Part of a small language model's weights.
Size: 13 layers, width 256, 4 heads of 64, MLP 512 SwiGLU, 9.58M parameters.
Each number is 500 + 50 x the weight over the matrix's rms, rounded and kept within 0 to 999. Layers, rows and columns count from 0. Numbers have three digits each.

# layer 5 MLP down (transposed), 512x256, rms 0.043, rows 17-88, columns 192-255
509485566484447587515529518539472462551531495391532504511516534509494438435506480487464411410560556519533532571523494470466502471484560524495473509505371497508507420471528539436408511415500431
538449468592463483463452544454473449551537573415441517504533489506482367515429510477507546570476478512510487471644549438532498503515585499459509452489531605485445489561497449427443533505435531
517434479488477517540555429554505488543416493485444497496537469456564572485497465528459450529575589536542471521475528455491446586523528537399506535537543505587543475617423520521517518530566511
458489511515506475547541537468490489430563492611469465451552482507530536503452507557480472488562558534462454488546526554524484500580461604393512519436553492511538468435515509532529516527406505
545461445451500450573532491535426565462496422547490380471541553500550369465505475438482491491535538553582386495456548521497498481411423441662514434526506423379452455536469513547481497415546523
640567425499542531615468444435483413432483480474442549534519535444573483560582555488457460520490559450532592494459561493470579569474398432498452542547463481465486469467490490518482614446542479
580497502475577583518579452481508507458497448474518424400451502527555542466538597477460491490530550568505478448552517449483473469510475589574575506473439489498546485462647480485449445536571564
533542440473466520531451497482507487454513531454511484557475431501549435560514449585469586521490487466527498495479540505471566497560577514478489533527442518502489474590579509430498526529516472
493511445503522512539521467580487541470490523505536474494569529478441429487530461552502496498457501432498451409534506481458599473466524440543488573481485488418463533535548498474457430458518506
475484470464473588479424531506518523526494491519469561495624492476513561548470400502576558482457496512482518488520463535556509482529414370443452538535482489517491464554470504455566429444507400
490485558486469471500518544499525465529463512467541536439503497461488510443439487503538433531566420547417594503507520574560537465526541497575395423525565484478478535479452450506522528520506516
526544546521514478537533541482460571423502370549570564537389448476446467527430517504443481482503504459519544511559452499517474485456491438479524531546525496428537487548427389483523502520487553
461615480592600499575467523555546608540479556523468460544483428418526457498475560539549446458508524480511526487519576477525479454407424480425417500474520581458488408531547497491486548461512373
430532521443450536500486527489445487476551487490510443566529384488387419611433473354479534400345466545561431504482511520560553488562523514477460493507526486497493501577562511530644448481480567
507555422441452541408540478507517569530520420484479462557460533549465481488503508438500398479466415505464532478488536543466524400435487534449456484535550460550490513438549423475563476488432411
458513539471490463564568452528513513505492512489417502559448529487537496509479484399452464525502391501571516502508541519384424500446514558521511423491480463508469523456476483522474524512460542
562491448542506396480459473477496461538512455467364461461475512497516550512503544458483490483471510484467543545504579523497496532572474485448536525502544473417483536481415415487450468428482463
450562473540479506440566545497460452526526449473465475462606482528500427518521537553524542446521501482477511503504434430482501516473555488486461488566404453409530521534422528551423505522397519
421462502516489446393491503543406537477586424566528417598510470462486529507540532448547489541454585442487465445420500475443441510526574536465474464534468502429463468495492504531502458535543590
571436506348483450497400531500524611458511457529509473458463389500483440499540526595485536442570540519515492442577506457542526462491560523547490537487513476442539527477451481383511513482509506
528511428551524478515436439571452578491549491405516513459482564468550589538533495480555508567524500525520499480478540557506516432488503498545498434507537479464520491538543606520497495464435487
471502449462521550455474484496472586552529526520504506424466444471612497576471611448487487554493528465433426507510528513514511547504546533431532441536548575533468572499479389510506539455454479
572490418565545535489536468420437547503520421540453473497407471560480521515418472482466412434592472515556430507501525461557445459548524539519487523582432538545554552460480489544487521491422525
487419456502469530537518509524447600520501462573492431419460480519565452452481425542553576446504451474450535438476539545554459392422542480523416515473360603462588450603451530488476558628460511
459512407510494428550420423474503518451455533473419546472575508589470524541511503511547478525465543439438448562542525495497428481531470587491495545502452508519559516545571532547443539416521516
512551449514576473467486542493524527506581417449405503552496485482592565482476430476505513463547461585587500517514535530373468510451450549579522523458510402495539481441479456544568454522564544
536456503484442543494568441460403499509515579498475486531492522595575448460577525540569530573446581392396463572495433501523507492437426560462532394405496561440508430501552524533545463469555452
459497586535548480548542504515537488510535511527487426398499534475527438505536495525540535468471519519443534525406523431475530517482503504460511539457512458565493508417506537602505488500605547
494414539527493549550502582392516430505529534435596530537468523457474496497413489507546426470610482418421427519516489478540438476600417556477413533512510447482492446531518404389501484590483452
503472508536434552598506555453445533516396523597523480450518446544562566455444397526503478463476548489441492414504481534511520471466531533568558516452488561467563536553522471620520504471466494
451436521526448510535482490513475434451566495465514448491518498524501497500580504450499530545525514494423419514541566470566546532576476535495483574586500515496562396559539521375480462463448526
472505439488483583483515490519471456537462423457488453539442478453498462517476432543397484376590532529476512447494568461449419510576482428523453554478486531566456499450449453540527523444429518
537489515466453521503501487506530578532504481563527525458532393553472566543385466446581481548631497485582429442503503574547500487400489478583469526495570503528505455543400486542438490538600527
468473474446441412496519450517508432471487480488436511392451501476503520550495523433528498534503571476516446505556499402501499520458497508616408498459554512555451528455500519394557476497426587
490458512517577480421467519373591518443533532536497559403393426418614467553420674518457362462526518537516500555542471521536515449504444504541464574477549541569449539493434449488546602491421540
484534585556499476484500505497486471423472573468493576499587442495519452446594436549461585513504476533506462531542580474528540525407480514579534551429504539478569478508486425411488561491538520
493490529435447492464440477475430483509454422544475537434462494522493510526527451496542448441362466447509522523576503456482514589461532600389446559423603579585414596471503592512463485586493562
539550496558505534548531423481544496436550474450501495462512494406485484521437493507460491505501411504470486580597542469497396570536422573461451552490569484532559543476511497447466471395518475
483573457532464481573516547458460495500436534531465438514528505532576506485427439559414400573450492595523440554427515493411434476508455442516454441484573432640447527616568558584587439563465512
429457528525479512426462490517471583447582467539466553480533484488595452459603566576479553499421528494482520530430466558540460581508494533422573410556506506478514538531454439509489532458370495
484541436561434514466539453452473506478551492557518488549459531504529496409587534573519481422520519502566548428469468485499541493499440496464526440523566600453499499541582463470432534460496559
527393421462532513471534481468511507526551515439487534521411576458484527401492460525495515491526547508479498477517538534441474513582605536553459550510515514507480532512492572544527537510503466
477454511488540511508532471495509572401446501561456475521560466504436482527552454597505484526432435526450444479547563492531451640521431590428445449438491519523490444501500438550418418478508481
500535509482540458550630608445467435498598443475477503489513515360479558550504519505494562484488501482529519459419578439557518427546574417480462418553552464496579556543425450423468481478570516
432501532484536606554415472429482581486513616476396404558543590542502478527489427516499591528539394527413466477563517549449539651633514532491580520509443524528504454466435393480521524536509462
444539514456506488602505525468489426401527597405508490420536528494443577519525459513503410510515505459409544526561474500557424495507434432517465474456539499423478499548524464458430501508472440
491439421582490477477443469545549532453531480605489507554558478512489501567528460517516570568552499503472563415464469470347538467493389620479531461459556429531463537460481544469497468577434461
457478456444505457487573519459384432523553581471466493580470487507479451519434508498452403475531546556476551440503461471444493470531501431464488484556452550532386462551541557413464496579559594
484519489538555447514499535471546453496583518492482497588468532420539510512528445509452509525491478460443545433494564544516509482531674519554451492496458597488525552432464503503499475550549503
453477502427396434484412507545465602433528471465431536467514426475455523427573400547553423442546488463542442529435488462476441573452499509482513474521500457500528517414490473518497436501447463
453494576536571390431515541585490478576463442539417482487528443478481577420517506510486426472536536563580451452534501510415468505508570563470538496458517423466504574455484507459533377541570500
459532479450404579547568464490547583527539463455460452624458423443547464509554586520509483433500457518569434473441506568515429472439427477529542469470436496421459497465552430415390460524480484
582457518515513472507574464613533586508478438524496593509497457417430520477542502468562559537478488513504499462515462520475467523425544387540552565495640436452583500518594518397544476561524482
539462415563446503485431435493574566462419605518523456534527538530403483531495515516522444472525457503574522557573535589495463507493501531544499468488489456508531483500431465559543476566568511
490505525463515487465358396480471467461530484499500599568520525489542475428511445409445499510544432504499496548497477520442538517537586513516517500506381439532460468535487425452445515564524410
398513510446528586517507570510483493506437584483516500417513471487588504536483407541480494568401464497534494521346517460465579526533474474485529470520496465479489491543479483497502557465520580
432566485554498583495538489551467544535491557459466488468494592546410452410566534479467485510434536500511473563447407505474424505459555427554549410498454532508552513505496466614437469497438556
456456411438582561472461453469550412485458480496536488406505563489534482582519574481537606545464472392551461539432536428589526438514511497550436449448545633468461491451514549504447541686511493
440415486506543501477464489536579527548409519495466473510430510521525640460515558572527457524533421552478508577542491630412545470440590478520470514544578497522432491536402519491567429542558531
521555492410485477509494566566496531442422466474384459524488515478442546549471569520486453419511525482501502443477482474523347491455509512519515502487444418531522402504613533446499534519544555
483453499473512478476452527466538451452480533524464512498443475454431401444504517474546589503542497507508525559470549441582499502584428519496437433545532511517485427549543506469513508462480480
533554499585458629531516418486549478445469545477571623506601509407471592418536453517491506510530467439443438566545472529578444493431493416521566464598447563481507439492483491406556532453576516
512512564528495533445447637534638468414513534419497564569459559493528447455485528498533421524495461459517518488583417400456469458500563494473577574500542501521483516528522471486526472557531584
489433521484504541532511486440431517507528536467597406577445440514580501476505447513438501450490509594479465510534365518579516439564619501597539436529499511497532477525489505396468462464454563
542533520546524617466495560491523581594365497529424466555520447445583427492527549513545454438466607445539532547551501438582515492427490502514457559451408486440462438447557558407557442558451494
535508561560504592496590552481571400510485543497414436484455453429514499604489460527514461472498395420503501485548488513548450534629434510436505502472493531354519489518528589529517494557487519
478536487514482478484457595556438404500502509550553608502502504544496465492497459537537523583490416500454376541511479455487554538470509545592609516560496485474571488563574513509491497488553541
535517533509391478600570496456538490434477550466497435461525458529473468496512491400533521488488498428449485523501403501491395464524401408505472538564520582577523513474616568495493593462548526
510511556530471503507459413457514569458553473455440470498478475524502513614499443516502430612478467527426468558411474522553449505452475493370591463419477491546463540612569458497489547518502546
470570500525449486398448554456443542531459590519502441510442536496544495521509487541469505488474560449505477478497516483484420493545616440438544530468470410478588538498617534490451506613433561
470483570552521375349410584434505562536443501499453511502466565455456496465413526538496541371449557473463524441522496495543584507469517477554527512549513492513602551522537474415516541443559469
503489482487548590574452436552503462493465521474524519484441498466492482464606450454441531561493569549623441498578500576463484559561555527457496459431611508546563612480428511448494531422414535
# layer 5 MLP gate, 512x256, rms 0.0429, rows 18-88, columns 192-255
431491492571523546488500554534533418532426571524518459614501554446506560454443475483506500439464525434494527468442534495463517562456555461513582442511506514521474450480485549527532526520462468
512563500443538525642482486531377454479458445545485538586496502502535502565403510538402485505507510559478559517507471390498562461561534515467519401478531569527564518566556458437488537446501589
623494455477503465484493544578402463573488483536562492509420579440493465530529518470502607496547468554536543401574421581530493490441469538511476401475549523410422473377502540543593485525557493
493452487573542521468324529448532544496463511529479596514479465590545447555409537526542405562497407543488538580453509505531496498495555457483512519405503476453632455472545521447506471546549473
527458502541503445513492470490521493433488504476436509511521508572583473548518480465482492484480588560467554459533482438443450547529502578509528515484454519501560454487492507506479487495519498
529500525501518508512500464519574467524479526524476458440416468497632558523488546492438590521506476503501547501451514563516471576497470505540519515477584495598533519470502365489460444561418541
524624489550498437544528550511458496539590571519413500444562510493531601578527537509573548462441450413504573422540502534469564463586502549450417511459516525424465536506521515533494395473451478
537563539555602502447549511504418508447515501600598533500560510477534564536558502473558399578489524518517458494453487500557550556527518578449529517453515495465583496483526519462525445449565479
476553465526558474461483504517489576516577499505498560560547525401508560566479450481471479458542475429505423539398525467469534455521441528463568444451396533487510493478523438518579474397546411
463519456544546506463429465495574524475508547538481516639440532396488508560546500484483512544460566475554427516518461469477501567524530514491536568560447519530531520512534528516402554539519484
515464400474530425490509505591527566598556528506545455485549518520512503488538549500562512477492612524514525509507538434475521515514436527444486523545502375532484541457493501556542505552494442
610491452472541436558509550479535486593550459428550513526415491423441607518514500479474524536575475540465499499528483483468467495612505521483496506490493443453444463473490514462536422488488514
482395527590497555544531504453458504417495521627469443478532472462557500475526437527484534463426581469472479406438464459475509487542418486462539436502516489535434437495507546548523510447419488
483415477457463567443459483496440476520536492467494548471467513534634467373559490429449560518516454430427482612509483507525499587547472429465438475425469522561341537408467515491503568492504425
520613475501530499573527486482490506540503420463510513455503481425528567506437529489440491498586480571477550492438529485447441471450573510481548473483562438577469475534541398438500474476550446
543551508582606541494534537574448450447531573484522484505603525490522437446531568519536551542568536481561505497423448575438507459525511498463417463487505591394550475550572544574615488448603544
642458522505468485492535469480467345515497500459512452538540538463525565465582412521517499547495489507519448547496515551503484516511449509522562451497424513492464471489461524518481464633664511
541508459505499452524462533542499474446455417472587549473637439534493523583532514531452442565461503446508490540422592532539450462426577540476564532492532509458572529551568526466488383551465535
468558479485472443465513493540555478463511550480480484439576504506499427459453457545508474544456530475513536538456501576423481529526535476463507521420489504560511454550482572508533543490584601
528519462584489553471515495497416477527468466413542523430446549482592503481478521540519552494516502489540458537610487566539496489466474472517482559421509575468598464549484501430532506516527572
461479554521456533416431440520472498484513535552454484481498552452472465502473449410548450417460571527492515632413502500475491490494546499534494530483481556495495452549452409487413429479492476
525484460485533503598454506595548469469400450595520557560493475537431528501461527521505567531430525479520518471586476510444540535455471447407551522536501430435402476532423507602523577509500477
570496536532593455467537581514433521508641510520497479463463416442510527439488468506505517417427406499599557529508514574469451378555505475512446515439485551505571526513498469523492481511435484
508513611545539474535507463489537465520488472596486517492464569487530502560549513405499551409443494546526441512449458495577567474544482465477516555589482475558534500569566553547546544536511604
436543475539501432442501459492577456617517554443515518547469541488458607439496442536484451482488464473479503489483512422482534466424407532521511474529473478517558512474460545526428417535602431
479470564502483522515503444485484477537493498512520522544430499532493466470528523580484450486501474494481483557499526466502551490529487508463470508539477474501406541530463524479466483521548528
480484481551433468452487545491550410580491439552430472473496462517597532505514470509326487517518506555481522428539469420466504505491557507425467521495462529529553452502538534455463578571478416
452580486468536512514483472627493440446514522536497520563503477577502516492501555473387459471406591455549564522470564494545508493489494536436492497512527512552506526445483528458486607401470521
484548468503537435446486508524498504491501410466562478530474546593584491445464510602479397481416490461452412552524564494560550415515431509442562501470513483517477482428609544551512488418518502
493617484525524502508510439477547549456554469452493484496520524470431485432535519606545461500500516573530468581399465438556490523448513517476479492468552485534462462524488470514589494433586514
491508449530434592479475512542517525572578539511484509523460481600569460529382463462422505541445518516497462493440527543450474516555447460498478406473385423477514486487465525547542439587475506
542500540441441430597432510633492569555504444535470594516414511513581518530589490513638498532542545440537468448554644576514469473505506550383469469482358463499473455507486471508483544512487482
488513473587424493589524610508462545546512438587547455503502425490561526465563482574449543511434555592490556558454493567488452562521511480497502512490510507460499443515512529574435557521489477
519504475434525526428490554578413455519410420452518512544574478477460495544353563588491498468466526450438471462430496510504335497471524458428486473419579577541492526433493544554404463568515536
501484542483620505533430494587455419497502560519423479507449551572510419430463453485429503436473472421504410474585546404518514566510402549515486507561526493488517441408527549499488548501416476
560504466491516556391537433430531488392542407567471535585491538478478487447495561528500493528542489545568465557564548482411450393473420514419462432501564456661530595526597520528555479439513514
567477582541451512456426503540628520498490455614571484402502476492466450491464597526513459551495569445627523488561430444497521412584538480449607503504549446534553457530439451453519541494501498
526535524461527544504474459525542546469528388555496533528429478519544515553443428463504483516443487461584474476420551465477492415475496497458521477491509461553485399536498546571457514473453474
447528446575522407474430428580535467453522488515542402492467618407434526481470459408517513459543496469443485512508519593524553517487480549532451563534477459516452519473522555486447546445429555
522562442581541498496510466444519458511561484522558474525452519493582405505597438444446526598521470483582427538465412435394510487509476470444466493360536519481420509523488547479585584483506434
485540522528578433460416440598547488481565506471431497521552489482538543520515523582548523551487450553457546528481525414515459581447484551489504490588537448479439485411468526492430538587533494
470504481565537582499453486562553494546484497446484527531540533428470497443534464521545449531461468431575501456577537457561513338548532581499605611505462554504474621542567500503494502534512467
520517422520432449509546432476630473478489508499438539471479500438452502508433551483483425555458488407522486483526492438471464531502516454496461475535447511548538553517550481537533454532475485
474521437578545542492383568501495484449558467519467456556562494496494483504453489465526565527516510568505467509456454542553490522486527447487557433472500505539462485546559468543417540456526432
513494570440506438604589411406525463505509551528415427445525487380492569491521510524545358461436519460446495430574559480462466490444452583504518485478448497557435581476412491530404566504395490
518556448537469537452492426519498488493512384530491509483520517539481458537503543571517487413434450511522589457504487535518452458522496492501559494480519479434498463538502494625524418561522523
488568431477422471512514523576481535538459476478467570465562575450483465492505383540497572512487550538462586386556566482484478512521569603502520444521599511609496533453519483547413445469534486
480548538508463497434525460526458548504455507424545466424473490433484543530502561522543466491539482535532547455496473461441492534481456537455507526520579407482428550501455573505423418548599458
423507580538447421528529432515492491519615459420470607480529451519462520520474495400483486492411500497494459504431534532523440608501513547442445523425593415426454448473447540457453570556515463
493403487440589430498426525445462437575566578581464418488511462532519532539567509522472511526485468434503615512504461491408448517473508518505482365494526449503556415577477522590511419502531508
514477532592512542441488474556422532453501560503592497493467644538515480466430440416556563561528578490449470436460427561569498526515398471498477511503537430514491440525496429478462443440539462
459493483419586538488560460552489503535490521504531498538475486457559535474573411460397503421543465471485478426439435517498466460532426508485464521528533517450454435475509559451471425437405494
515536439504474476504418537467560448515484592422417518488546557541505463502548476527473522497491528416467533553478465494377413573542480516464513520523517545457530672485500497431467590498533552
490497517465484472466575488557586510529550503457475491463468467532522646470516511552527456534516450425524499446463468484500428469505492427533543533440481536474427523483379560378447456439565440
489517623507473499497556496524447490571447529521424539463559430573549476604411487534496594503563475436443430466468426525535574538540606456549463482460362562594551517482463461499486494437480454
433537491503504545542545540481520469568593495514458506538549542525488514518512605426538472561576511515565484580425449575503529549486450483591567515499544492520554444450487433531521548468416533
532500530573521503518491442594497490531493496494466434454498512529562393476518561464472498487572502471509434493539381518519497573568430427395530479475518545563565506424545521474504549515509472
424528461486532503495436546525537503428465524536481485550579499509423537486518558463529458557450506536497596472507501541581532560535600539440516596480510518509454479550492523408400373511497378
502502570411538456473480415469513564552440427523449501348490453474494548449561520559570417491460457458647510439521503495425492526537513453510448598547468477460569467478463519539549534596459425
486562447489487623528498488588516414536542503512482588386521513435491525458536573531488556538587537518571503468465404428424531440568427458532469451502602450594558518360503569519581515461573548
459485510439487484465458504394550517476567492444452551489592460477442554566515437565513494586521550570488550458509576555512452506473518573410513426532456604421583573457442490529415527523439483
552501572550513436449535530455406505433481467537540511587495547530453462503481477490554477520424579509516527455531455472543482584499506533497477489602556499495490476520543540570568561498621457
541470561555457574497491445498383559490554412504521416538381454528459435414474485463549516490561580517485497448518492444537426537533552521443607491459562464531543543499538484419437510467469582
507451537471612431496591510452432456541499508405427487450542548507463461492458526601536472628388570566471536437512538510611473555487446437498529532456434484519428532427504480526460495541457436
524447474469450556523488518529504479519594515565514463525527470504433470494515455480476479488486540529398530578393529483506408424527548546498580583489637528511486500435472464470449468486459548
525537514578508426506522491501478509504486445379522477504449539574500463616447486544492515521420595518462539481463485485533524457497526534423487541441614524634523500480490438520440504478418468
496421405576567543533517514507438432561432505532625434521478487539571485499444519541478480412442455443440487451484434546460389440525428420538455533500551422531484486452467564557493557514389491
525466471477541460485508423439461478524535502571500568504549512553512470490540529526460516440416481506518540615474501526548486536534422515465496513548507561562528444474551510599508514495497480
434512517543502503467447464501466488557431508461462542573568511472605502471476497447547551471490497599451450477406435533487469521475653481460613455507488471530486431473487495579526451435502452
637436554554524517486470558538429464464446529519439610493431487548450454482561494511565636516403613473470402479439464574477566508514468468467551479479596469394480620451398511512405444462483541
582502506550564631529467540549505462533502608482467486541479416505579432472479528316469454613464573535548382458497406438577527526552533560471554530512535594536518408417452547466520455464498585
# layer 5 MLP up, 512x256, rms 0.0429, rows 18-88, columns 192-255
495481475548490493503553558454515416527405474487531512552535531462384538446512474520524625404556440519483481554515543532429545533451504534477573514489567498492455504539459438473593455454544601
530528474514518441457466509500533430552516434604559450467432536609424505560530471445567511471467475511479480456407506629475534571553509473519513557389495605494472570381619517504443465425502467
463454461478538480494484481455486482442527505443497469433573472486461461459514538551409455493438558478522520449489422504491533632526549502461417501555504550511458431580427476462521501587469487
586448477500439459586605404612451433526477474554607396540528560443530499523566521489523515566578537539491446466448534517455505655496436653532516511467577520584442515549480541520499544421444503
506371569461558456534408604417497495461517428536434477443491495516520492501459537462420438500505476627484438581473492529373494503531503506483560547440478484590445517492463515537498449536482568
428477500512622502554423494491545504414541573472487513569426506468465524597454487504510534429474488528451479476632592499431578504502483557481476580452537497562486460558439516561555556623444465
388509474352470487511470483534561477545478542600473464501539475482496485442511483508499507576476486533463454475435556471444438456408445403538474516470494426562465470530538505526521508528469475
466519524510446403559493537503491549478481512554604550481434448525552625502478478534476450523444507518536465525482480562525483501548438476584476487522490440458581531446457468477492554450526444
471433523457570409543563546451514447466467517528423478465420515556456507421519566537533553581478506549504499631615472463450450522559678513491443522508480508454466527531487529445530532464511481
410524510513541487505478518467467512484564554407578459450509506425509483523516499554517469424504515446571519529565508521526516456437516515381489516506490531466494635453522490476473536556438531
467465483460508501475506494463573546456392499501512442447492432499496599600475524536529498446558460529513497473470489566532545518541535460607483432481435357538503466485488520514437567534514470
433500542559559575516438580602559544541497555507514475557486472477530452572477507526618490556359543478531485501459548359573443506455394548526540467426488462394409445480557440415505498534523411
477520419522466398572543475414423494502467508582430412599524525503425460511518435576459495450530518458505571500403452418480506525540435444477518397532520509403533482529579477436566449496473558
500592454431464499397520522539481496464552517459520458582512597500484528550526612501464516401509432519513524516541510560498534510375480461436540447532408533538460416494507468487532482428506428
372505471474556489514496426521504486478451450495517496531502589447454532430580484518496554469457478464537552516410510513475638499459507477499497560525575479433457445514517498545445559501472467
563485590524469532509494401436534550459446430470539342459577468472541500504454449471365445457478476418491541583554557460450534500515533545570524480565583468516529566524463457507503509506471570
423480523441398582496519519520453453521480454425467457472442484485466579573472430463480565520583496476451439503533552464565468597485494547408538446524568450560557492504527501529438567506590501
535436517520481483481485530518462515519452447569528522504583514511528630549549478428540486470463514560511533450457504535401530548477531517430362498557480468439424438528444600513514525587616485
537444465496499554428565503463481435533456567441503559522487542444555462478565512498446451476472476551512428545502453539546517479521524464542481452451518444416502440497425420460485417499588393
535496526415486429448481507468596529506481516546525450475512569510542411471541521428428449496487513472449479500498510482505442492539402425573599533532475467445436483399511506584429465492545540
464540489549529481465517543503505493456502515533533493478472461546499424483498562545551544469445508448521508559574479487548502470438542626477438471453487438486484494468406431547502547508471485
473459484498449495485496420441479539580520521537506523536449428530479469461406569513414492487542490508545501529486540498417509567510539581413543488484559546497595575550438498514564533498448511
487475460521585489533439629529472514529555510481545472516459541539588435453523534440578547455425532513534571563479489493457520587510526543456481507453449529479511530506466469555501473484470577
509527496530563412594498431492558512522513458524515478462562492516509458551491549429485522399527488487484449498420484469426459478499544564454565529517554389556506557554606481489417410483484479
471575492517532434494476515589525507474551443534470619521443474502559504486443505586433500540514464489519501633517451537386533514495457454572527507463542466557495581472497484545498631610607545
470535537524500462464444446475493501501526463504499450473543542566521514556534520531488545572523532553478432549533467422505484478560462462501493493448537465484481461468511470440495548597455457
451491496551558487506597514509508584462415521464488486501535452496449500521415496578372580486549558518525634492580532495523427496528448488575449498493475452508503444489458536430553465476567381
543463488464517468481455560515490411583472504528557480445531459548512458570462585511437527497638458442436565474573568525468584564480386587391457438576489454574557488521540396579587492516562472
509329483532545515606513499442521548447460625518450498437469517508533473440455509565482511529412602550592495467516474546531405462509431562461527450540470503522525436505488454496568488437534532
544529440609543567535535428405503493484549453494563503529526506473392464489532500501428389450595453490519480559488491461463516480522489487492522446510402551472373554424487456548526545432539415
459498469572497560503517515633429456618527482534525496539573485505472543465486537578419539538499532590562494556418497477474523475595435549478484463478504466478435456461536581526482490540512476
517582480506530468469522519562414541432535454482544509553536489493480583612433474412519402518560526459451404519564484499508515575416536594514548629478449573538533416469477472487442533539569532
477539444525452513527370495480544483569456481485530515400493509558579574462412423495500482499518466453555581532481592434527495423380573476541455579478439511539513539537457406517532541537470514
519424549543558524518478492484679602551451557501517481450502405540469451538493497497582533411561500486417537437604390541530443535473481482491493619531572502499532481522438532448437568535527503
539520454568452474482571592563506546387450531540493483557542505568459494570514482604424466544467565506609539520382525540530574560541501475433419489480497413546525495514450499513458541535568446
559464552498453478504441525446470502459622509544375435473693526446483633435578483405613445527463456519517492557462556490575575513477480496564571578481430553544467461478499435458497428522493580
427513542419484489476443555516559445556543540452471430515472488479536629560475516492504458497498455513467519468504506543536466550396555498560535509386592564539452539445508567487546575516506474
508519450535517456566461520479485531510507483486392434406506551502539534528481532492436454453458477526560490537412558526470426416522449509593421466540594503590428500580534497517580539539481544
448528464506460461494465488446535477555477531526465480471451518519535553510496570549504497382502551498533571618481505448617557464512422452576531467527502494554488464529475501469521402498547559
435473448395475442429530553575470415508486548416513606496493439490594530538460472490494491402430513535541561494660506495414490514616507487446487491588447472524486540520523469538526565570468438
505579504555477433475478430526485502483448473412513433440578442543456570537443533455531464493531528520564523446456499456454426581430493558559517437610538474475545505501535470535453615505556540
453434539511458475474466500486520528486544595601591417489507531481526423470504518524465513538545514488527470470433417471551524555498415567520458518527494470506518450509384550492478513552498542
550441497479491519509505533464440514631451476505533535433470522430544600530420545581525523536426507502537591422561531544519479435435526530616497473430499448555508526566473629540467540454528434
492528569469529585461454566509477402466482552411392471525539605483454557539507557511491494535581469470513525438557487498559450548511484476496521523506452471456513461521463531530498432546560348
483498513637563443473590517567545439517479515477549491498468534511524482492362527488469515492440500532501506552528575561494549494501509478473526471503487505524453485548477554544460543567550534
571512570478486495434512476522467518522448419455452482481579530497579532508496501408496445521476466487411510585491469524475507584429568377483495467525493589459508498547463510408482563512504499
564521532513539488447535525490484446528446456498552446505507487433455507515528483448480424512579526508506490516492475432533535481397459497565472546447497512504516501495514564454536492436608538
532474521488390551458550498479450476448494540517461496488515498435573561426496526533489462546505498563492449466496507464531611504446399463437490434561439410506432443532571469556430608512557509
506533428504566520575522610464534480500414429504523350473451646463571482484480564515501511479509468486541518457474439523560597474502449444584521548481473502587503506520496494555521398449513554
460443501499472464522530489550504505482499502478479499527512502438546415485496562470416527608520507479530373523553488533528489435463509481524557443480514507457577460557423465507607542462489473
524505485528457327592556506492501417506496503561430370540464475575501468500490490547448504492484488487486513412456491476479544444491490561497432581563410549545418598509512422466501571471469427
596493429469498455536560489446442576480466552363428470516534547529502548518522486537550448527503416560485488563501524493538488528442534416515550466470521520488525485495535468494501502562558523
513506536558464552502513474565539443403499486494485505443516423579491478509559505478493580560557447547466456494497495561533516492499432526483449566469489521506612476472428438557597474493566519
603475557475537509500502571407462528531491504529469502549512483498510459501543525456430518466462472512557560532517531529575546487484485547409459429463545523424426524456488518455464506577496563
559486456588465435529427506488551551518543506476442516523475528447428531511533536442514584469520579486537541545460531522436447560439487518501524576482549471504618444458533503539402425607459507
585453621518546474479443422447554549516486458561597505487641519438404527485509510428637510480453499445497502552475510456443521543499505545491525480621492484579444394559505589480441507516548419
493465486456594492454431413467402491457560522504443445481583480401525475516464564517572555489502587437597546477432419521544539564496505454454470541609531540510483537520467607555469519558456496
471460525433511500434493484564550597539539520511528514568520486583427511456533558517474557485524474461435484547481499628566448441529572477377443471430525424471450551473474432515506426532451554
418513595431507481462580596612523557589466448379448428517450389436495496480521534361502577537472523484536547383476559475524453550444473539539545574467522481527526542531548543512509398466482513
592506428388493422375451541537470507470518546499479572567471443511556447484575474484447543479569541525521458424502461506453492491566478493415442573594430470468554545536530497437461432487509552
543414496519473535514508437475595498411463477483492539537522448572523450493542442573450395515534474504504450567442486457499453530431400425534571450551368533463549430501518459469410540464491525
527536554560485504488502627407587520538533531540484459454413508447447531513464527490589561515497484542470467555468458529442389438495555528440446463532441525427505507470425391455491436523422476
511485484457477501476481511443576524438402447441547470523520473452551541429520510498465494463440531635467503495520475484567488401509468498507533432525497485537507492528492419508441414437498488
630452415626524471511455552489491473429595588520454419545518540452457471549511550488543486557580454404555517520486460547533466477475555579527550524584498486516503652452459501458491474530459522
529600490614507591488519444518500513452539573461494432575558481415449548512526409569513425510495480505594497426508504537492534464592453432497492553426435484453556534550441556486494533506536516
519478517481594527488567549438443518572604540444525560501508540480460607433457425510483474548431584494439420457521413528535474415457530546573485466508481567502574451461510480480435470542444499
452434553417500408497429457446404555463472446534475485536465404544468440444635520534449428448548511423445558561547492453435580447552558585546522491418545486409500603511582467471482511482524499
513391543504475462553571446530526425522482538478581527550432508525550459382458549508492470531558478568498510389568570434475498470474533567508522466413435497487566448519496503423497498573498509
547424517498547459585471494432459479409478605511521417569428497442574471564520480601446502505529473414553498514459369536550472579509515488479454611445534427503554492509570475480528525586536502
498494507457452507415478489430569508494545483542450537535487507492494492588465587524482484520555524567597512506460512570453533543589530495496448521519430452545562563504429455550436409454559456
456524497452498576472457454537554418476469532565529495426437447571501446513477373499426531562508588585461482473499524512518557489536427402526615463467460571566584522373483609418492492569488627